Part of a small language model's weights.
Size: MLP 512 SwiGLU, 8.02M parameters.
Architecture: RMSNorm before each block, no biases in attention or MLP.
Each number is 500 + 40 x the weight over its row's rms, rounded and kept within 0 to 999. Layers, rows and columns count from 0. Numbers have three digits each. The size before them is the row's rms in percent of the matrix's.

# layer 2 MLP down (transposed), 512x192, rms 0.0829, rows 285-307, columns 96-191
097:480520538532531514558514478441528477495511537425516435456513536424395437507510507534487524484498450487549448466489526516514564470535560516521484421497490481493471521560483438478467439526510541522440489516547489532560507474467485495483568471506478504494492509587509444584467478413462526472
102:511490492508417504456486489455584501541429518533419557500496521452480517493569531559501464523577558498533575495543438573506512569510553492536483445582505494438493512549525454495484563476437478553501496476506555494541513528466544501440464436489540526511476478502415514455480532508498466478
100:605550492550515457494541538483537541448468587464461488488459513524535508489424509454463540503481523480564527469403572556482412447499538483549435540446545508503452447542525476485503536515547435458457510529519464504537514503460538508453480507495542497483544455578495518566525505509561532509
098:523487516520529503578492483484491449500453524438492438439474544500490505451490558476486430480503476588506492424470506482514577485475450424520555475517564545478489541522496473449539519554498504520490503550619544466392502572471535517494514457536491572498504539431439442456509450523565480482
094:452496499560484496592524529530474462461505513474538522511581518448431538433530518541521499505463481519511512448510495461560481463549483454553512558481582461508460532482560509500494485429565507493481477560459495388564566523552492552412522468482556451436477540487472508520507536494517429460
083:527503584483554493552415504499464469516459502460514493466461483478469467470481505456530401447511542501490421464593470546507517521505483537458474485555484502381584593535478423517518495497538543494469462480482486442477472502456465473459487556474537478531430504546520458446534463586421527459
097:436424494511492505483538431581527529565516522518524498593445535524491501518526471516519474558523436519511497502533502535523433516597543493384496573492413530515532464429502577447495517424435503578544494491527515498453484512471477460376461474451486453507461541566509478496411508526474511494
106:546496467586472479528460517542527474518572451484507467515437525537513539423434416540485588503478533536567531488473500453539431526540393538487507527519560492514478500474490510538517460465467506504458528457476507485433500465482496545460448540526516396478541554472441520468488526489553571463
096:402488530556476515532476472494569468458384488522554476476535479543537402509497478487531503538434512486509527467532511498576421532498534487444467503477382505556507484517468480514565484539492439538517517496485536524496512527490477532543550536513501475541519463465536501496584536514521531490
102:503558480453454514487523547450458508530569500580504451555464567481451450447457491493471514487480484567503529522460463447534597541515454480562475447519619521541511562521393539520454475494473491568522419487511479516486454506501513509466532482483500461520449503475456497468509499561542467449
099:478448485482453535508466532504535519455472478624502523476477492477453458467502529510534521540517540513410544517514510481547509452525479502516492502546526499515541424533519539431501498458577519542554427504506508487512407485503370511515450526500395456483491526507498498528534498491453487513
098:472482431493494478549528439475455548519521553502451472528554514508517589571506485586461526477478559527482514432460484499508476447532498495471466447537529546497470490561532501497471410559527595484490505575534480453526481458564438554528482532492573486526508541517477414458501530426558500477
096:444478511440491493421542504566436449500463495512480488554498442470528507504527465516563481504495509444513496512475494537505447448500490488409486529496438497557566486497498580476445486489456559562590489527462439546538597444452497533468507542482514528548514480499509476527541552468544606436
106:551482445440480523558536481478505484548600528544478454448564541515528445480504512493536522432491482426512490514502497588481569597484474501434556474518484479492508512493443545505542471520568490485465488548461549507478475443451444576508485459513456399565419535513541527488500553418510436551
095:403447453506494500529513494448528529557475524482548437552563550495440535517541565432471507602503495536527525540518553549492516483412506494495526545556563533511513426493504523518430498539548460507509421505548532526516462536519502451518510551505476472444446471476496466529485513537469374468
099:554527485529500562424520466467435514505511468414496469522566485508503551501521497558500523397478500538496509538509484531503494485504414501498498600508463464511505505499472507497427505531467561472527505505513541434461418407544517578550467551520442448518534434500544497559532480486539466539
100:446508489474450468509534504554494538472560491434520542478368496422578526420512553453552526518442509508529541517458557455458468529445506449596488490488565451488472431468526478481501467561524537527488566468474591493451492413462475455449541462447468500547473456552499567456528546559503501485
092:488512560505528499534523529548554497529475495324502516536474494537552491475529462473477399446484506535498534496445483521510525536528539515533474550576540502521544435450545468434523472518478507494500507530486484494539428574560424513534479535473549483459395518448450507520514540506489569471
101:470449476483485489504505547526540490498462577518544497439447485532431540418502538500460462605470454574495538431507509549525578476477544534432582584430484473499511543518528491456454504497526529479515545507486523476545501487538493458561497513510476503538521430572505522481531447468470478468
101:462500404451455467489505477548482522480521519473531510533513448497566495491507514497501407483498466502476412508475497449469464467435503470532480476459485480503459485459493447449493488538497424468515564466501435586522470484466512445580420431566459528498475470436475450435476579522444524478
093:434493482519482536486498472508488470497486517474484511607521485553436474493550529483407471498471463496524486528553558508511525506471491541433483516531452427570518435493502491492550494487519525489507547526448535511550475530481532493537574442488574530493488518461546405486464560482553478444
089:438547456575518534515468462483471529521523565450426526453492511491479458506578548492499523472504526492543488489534474530544486497532577541482504485578499527551623543502461517432555474478514509518499488545512563514510469433519526524457461488474486489502437554503530498541484453469478551492
095:416474491454484497515461421467488487491537501479460456464472529522446445491564498548478449492514487530514504553431471519484570504530550512545451468509489502438458476520533510516513440447492498464466528519533442485486512478466433562441491546517492500450451473423463517528506541500450548583
# layer 2 MLP gate, 512x192, rms 0.0841, rows 286-308, columns 96-191
102:449561495522429499449475562441573527476475520538446526491566556585526505479497508521540511462409531473443463534499553508488492515474510489476480497504566476514459461498505500479478563463454437501548523567468471479472456551505592554474501400511532518518494497512461500519478489503456466475
096:504466511524582464430536504515515579512565470520435473514601476517444502516508543522498518546496513464497531453522487503520414512472486514438503503504473547533466497495561541485499506562463471522565488519539476439516572503558473530489469485444506467462534529489393565506528534385558431444
092:440527493536504464490472478529538465524507509380488506522568449542500468480561539514498481497476501553462385536497580501467505557462488490557499485522536492436520477516477485507464617464532555550510494478549603377502434526541516525548540504524505453522470491409460533511541432514475486521
087:446515485426601471567456400499428500491568479450524512434544527474496423507527480444460437585448518488470543455540498513534459521495567448475486552471541468486503565499497532520538463511557518506482480470471525524523488518495420418555495524454496485501514511513486458459478388540550545539
084:463533458457428589521485486512478493470459417579541530472472530505466518486480554466552488501495535465403501510506509470469536501475503516499512541519454533473518499575496581499501455497465580511512544531466415489505482437480519574491494502451491489524495529474474489465552504442458444428
104:588506431599561429510498483483464505530510449484490557464467552501556496474506471448450536504477498514476456553537519591553508437484488570489571461496571485501462516513511472457449523488500471501526516491545521516568544439495550466517519521480525476521548472495583481532613468405538474535
113:523496492455488504488463495527493568434456534506531637475502521443532538478591463498463482482526482521453574484426452461526423533481576487556487502506499508482465516549583442548505466515492531524505525537500463453470520514468562453566490467465478500611493475531421531446518516530461492482
096:439517547533493467590576516425540506491560494551602506530442504530483472557527489464478565384412503456538584501554508506511480491488536512594504538479454541500533528519529478484472536492517452499483493467530443494544505523459507510491533537487501490532426534522510490457531510417453531483
097:488489485471533534449561489516519484562515478497505497447501477565524530488516496472468514573553473484461537458432445451466455538541561539548433520511498526431432486527501545501494561542463536501514452470508514478524491498497459455585476528429542547510490480475421431552594488405543480507
099:476495426471494512523528400466456452500483544511438514494526527453504465550500543474490491475515450509482552464390460516474562530429542428523487570437506496510538470565526486480511428521515565531532522489526480544501513500501493482538502495499408496508504575428497423501533514572530431499
098:458459472483440512499450501508510506468548562486521441560484458523477449544474478459476526476514487470494493519426466527463490486446550476541460476428457456518431489571525426434549489429459494441469448451499510579495528552460530506454568410483470431521512443478502532486550453530447542557
098:564444524502465506493494482470436525512496499481482642503482590523486520522502491551485562442511491536509519570493544526538488495469493485495571590482544505554471525499513472520522513486509554488506488508434545488507458494558579529550475465422513536561494463500557445540508474545484534481
109:520451522488470517395476471546477448499519515491501446535470459517471521556435539514482505504514430419496488499441525569484517515532502471479509555466490460493562514488530521542522528496504506541539527541506481572465506493513596553405471504534480597501527512507469484392460482474475565548
093:462515512486436588512444481531486548472514528523418520490554525476520488445500527518492439488486520484485512573483540570544476474492485502460469480522570487485470459463477492524514487547510545546615458525477483421503457542504487548460504467495549561479478500481490566453555402489418424517
098:503480476501471504476449551604508498550505513519544550436565548502479530525400489512493525569517529442484555477532475467610479502528507498490508488536501540442500498429533522458559517482493514528497473513496418410470500476569560580492462567455505472465499569487527554544493514449464476532
106:529502546481518480509478523520454509464538526435506468470489517514476464497551558557421553511520460520547507508493485512443484530482486521494597528532523488527510444526539528439485390475550448477553492540508492429539415509469450481458489589500505522520492442404498562549519492484449458456
095:515580525461508471553494519470512469544494467581511468543512448549507471534536550479523536461439441461476566463536424519534496472467404461504577524517453481533472513461538577536484552547521459543481498453508480484526501510474494545446542569471488452470570531441498500485511558505563549465
103:485492480488544550508546487534514503541502493535539500498542517483447536483471522425526490606447533563502465463493443560515503455506520478468453524449513494570501494499481555449524578488505501468461505510497497494543498457537518460418543504515506514487520455514479513583535531412516535582
103:561471534496474518511529471470523429540526490442504494537543495511518481516471476427479494531461477474476465482482547544525522524480541558452481512505541479511513447489441473465506502397483551459495483434451521472452488542503462509464621509442518529442470404571505548514470527510463540502
096:479444466455538578514424530420500511482462428476457475553508447542462442465536454497479464454435531464453538591473471494465480568555468595533530434512490524488536517536516454474475502492527548442512496475474453517575485468450529467434571495545500475528509524518547499458504520442525466488
090:490514447532569524477544427527477447557442516490503489529550571541513437525530505474401485465499505483494493543444508497512555494518518537500468458513437567547488565542470543454509475487445502470495497532533574463556565431503506500536494571468522481603502461526477455520515519471502459452
095:555474528520520539517510551552491517501530429516441569423508561543465487465546487453488531500492534425422493503473525498510537513536486502452505521481503498472458583510462541533537589506439493503532480475458468527407492510462526524448456521484527453468543474557481493515511500408526486506
090:415537450500550497420494517520483605440492450495535432499537475492561518472555571521501490529544492562519482531518537508433448496531476501486546535537545515482491493515588520507519546584462419516498524472515570488521464510524528516463503503518533500457595494590488573549488511399445469489
# layer 2 MLP up, 512x192, rms 0.0842, rows 286-307, columns 96-191
101:448529456536475531466465465524477451537537524499513482494470471437487523509409535473429512504466482528488529426543511459516502558436439511548532479507541478467440468538556540523535562504530570486478461559572539547422500533497504478498472474479497544515451476463472536393544444533548512488
098:512530519548467505479435496485484509502472549443521472502476399496455446526457456553500570520509480536570421416496473580431545496484517500488458468501488447441518547476557485468505486466550488527443553499504554500475521486426507504486460473534449510528515495481522467528502522572432588494
105:460487488512519446461548467488561514493465482469448543508496536556543507511474492452512502530497488522449475526517527484500513512456526503509494512531531447419554458467489445502538545528520515470535505456510551465500502532487484475474531517607511458480472459396429467502520435432524567529
091:509498499476556451506536409500532460539531548464564506368550482471468447496509501436442438561486481501525485444552456440535384479559501483474564486523557479477520551512499521535529494541504535493510533434514521475500522552494433422573462546408534532503460456454507450457485448544556492511
090:482517479436509586506541498536492425480438406517534481492446547526546498557538575515505525539550431457458464467510457454467530469485521518460483517445424464522470508566544554498517494549480524449524513476560477514459486471474502485459465574527479561489522500461424542459479514487472453521
096:559509504389530491428505526493514563522531557463507464496493572525562530492461462476514462524515520515558435484441435473440406508483447507480464477445415540582527479479472513511516508462479511520534473450539517516460509477459412516501500545519504447507517538528559502444530477491544485512
110:497468489501550544532569437508534483455497473435451480524457434531512498515533511490535533512563469528489455518545582482472522490439454544464558482508542501544493424470496467473478501533442424546464557515540428447439536562496518546452487504541542491456508515449497561465491476499519502540
105:470461464495493443488487480543444560432505527456450383466570536498478548522492470515466528534550448555464484546361504403488529482480564541548539452458520440470468503420538529536542511551511540478496537482495528550470501513455496454513558521522513477554509447440491457499540442574583469551
096:464518463487465520547567489463507494523461482504466482550579432554554507512512535518485499563489481528451526533470554444497490489517500470582491504526469536437482477502521522448472492471424574512439513510619497530592437551515483447520477476445483478400484524493492523438506533454499455448
094:531518498528486504514417540499500476495581558528468495441492532572462407468436495506486528560483489443464444590497509518468432461474525599495446470627509479470533490520504555481525436415438514501520513569483493455486492514439512524493563468482470503549489514439533500563490533569469506513
096:465501538453568460488461558440414485499496460482482550505465438460542556487494474559478562532447521476522489487466492489506495556530480439510610523497557549604523521451518503487605383488556456537478490586465530519513501499461490481467498496483488510496508530596486468438499524508512458489
095:431535503487496499526525511562487468519511450494549475459494478498469472528490448518533547498532469571511501441537416436536517461454524467543444456461447496546476466439487529514507490624465477514535569488495426481429540459465490565447494586503493523557498477548478475502528466461480445518
095:511518456500486577498496519493542463550513560449469570406486446521530459517491473524463515500504503493509473571549518548488538518551462432512555560569441466443487523450510549458567476490540476541474505465511463492522526493518546574486461467537511497423558540454491531425615507405425502518
100:478529483522450533480476527478493540420482545486490547467412450544483464462505479486494527481580478523484523530472562517496420497485465435525513518484517473471464474515582531555472558476509540559529455468469452464542498461463497463518570404429528514474483543561526511448501466455495479539
102:441517556523513553466491537509477472507445500513449482454433479579511514521517545526533515488543510471524513527521529504435493491489486431414586511464541508512505539492495477447510518487485495502527531560478544537448506461495493557516449499466477544487557489433471472492493491503490567433
100:549472476546562498460538513507508528548529438446524456494486459567498479500482515476484496479437498570543545455543368440462507487496498466575484522457522496528464531494453520467516571576549535514528519556493498476495488550514534488432509507518526477444553550597478496583480557342498449577
097:447519462456559540575524445417521486528507428511530514520456551490510491530559440496582503517512458520567475459510488523521498528522606546526450419489606496500574467477499471464532491507526493519456578555557484478494465392534520459543452514532526512538470474490424511506509466531524540475
099:498485467472498480481538453432529563501492481470487473518489441490451443583527481482480515446510525446518442450495497456561507416446486511469473490518423507435548499444511544486478535454523538425565475525511509509440431525515473524497495494586488522496524475477483488519516534519517535467
097:539552490512455444518497482506572480521505467564472537539520454490508516421508503469487542517494474486513382564533442479521507488480489518462411383492463447521480519486454580455491540527539499496492524462566523547518483504476496501575466492508533534533544516513523543526524424500501466468
095:443530523486521545529473527443420472433506506456429462505572565525459472431528534563510497440456548474458561518437516476536485509492443460568454506514495588483549515538485462426435457469486545485481489493415502478525500501506484553442564599555527509516482514471511428513475469493553538471
093:453545434512505505531492500482505524492488521506553543434404476511472533476471443523525504472515465574560577469501602418518485499537482435545481536436530563546477548505503455511566511478446533524465542467537482453503454471494535540482501462552506583490466446546507477478483502517576496461
095:551569555419526591483516465564569560521499496511421569528414509528512581431527510431469503508486509475409505581520568471438471485533532519441523479411503528537423498503445543484457519502448524535531508507493490471496504518493523497549443532450501567529528477464465466525504447466500461556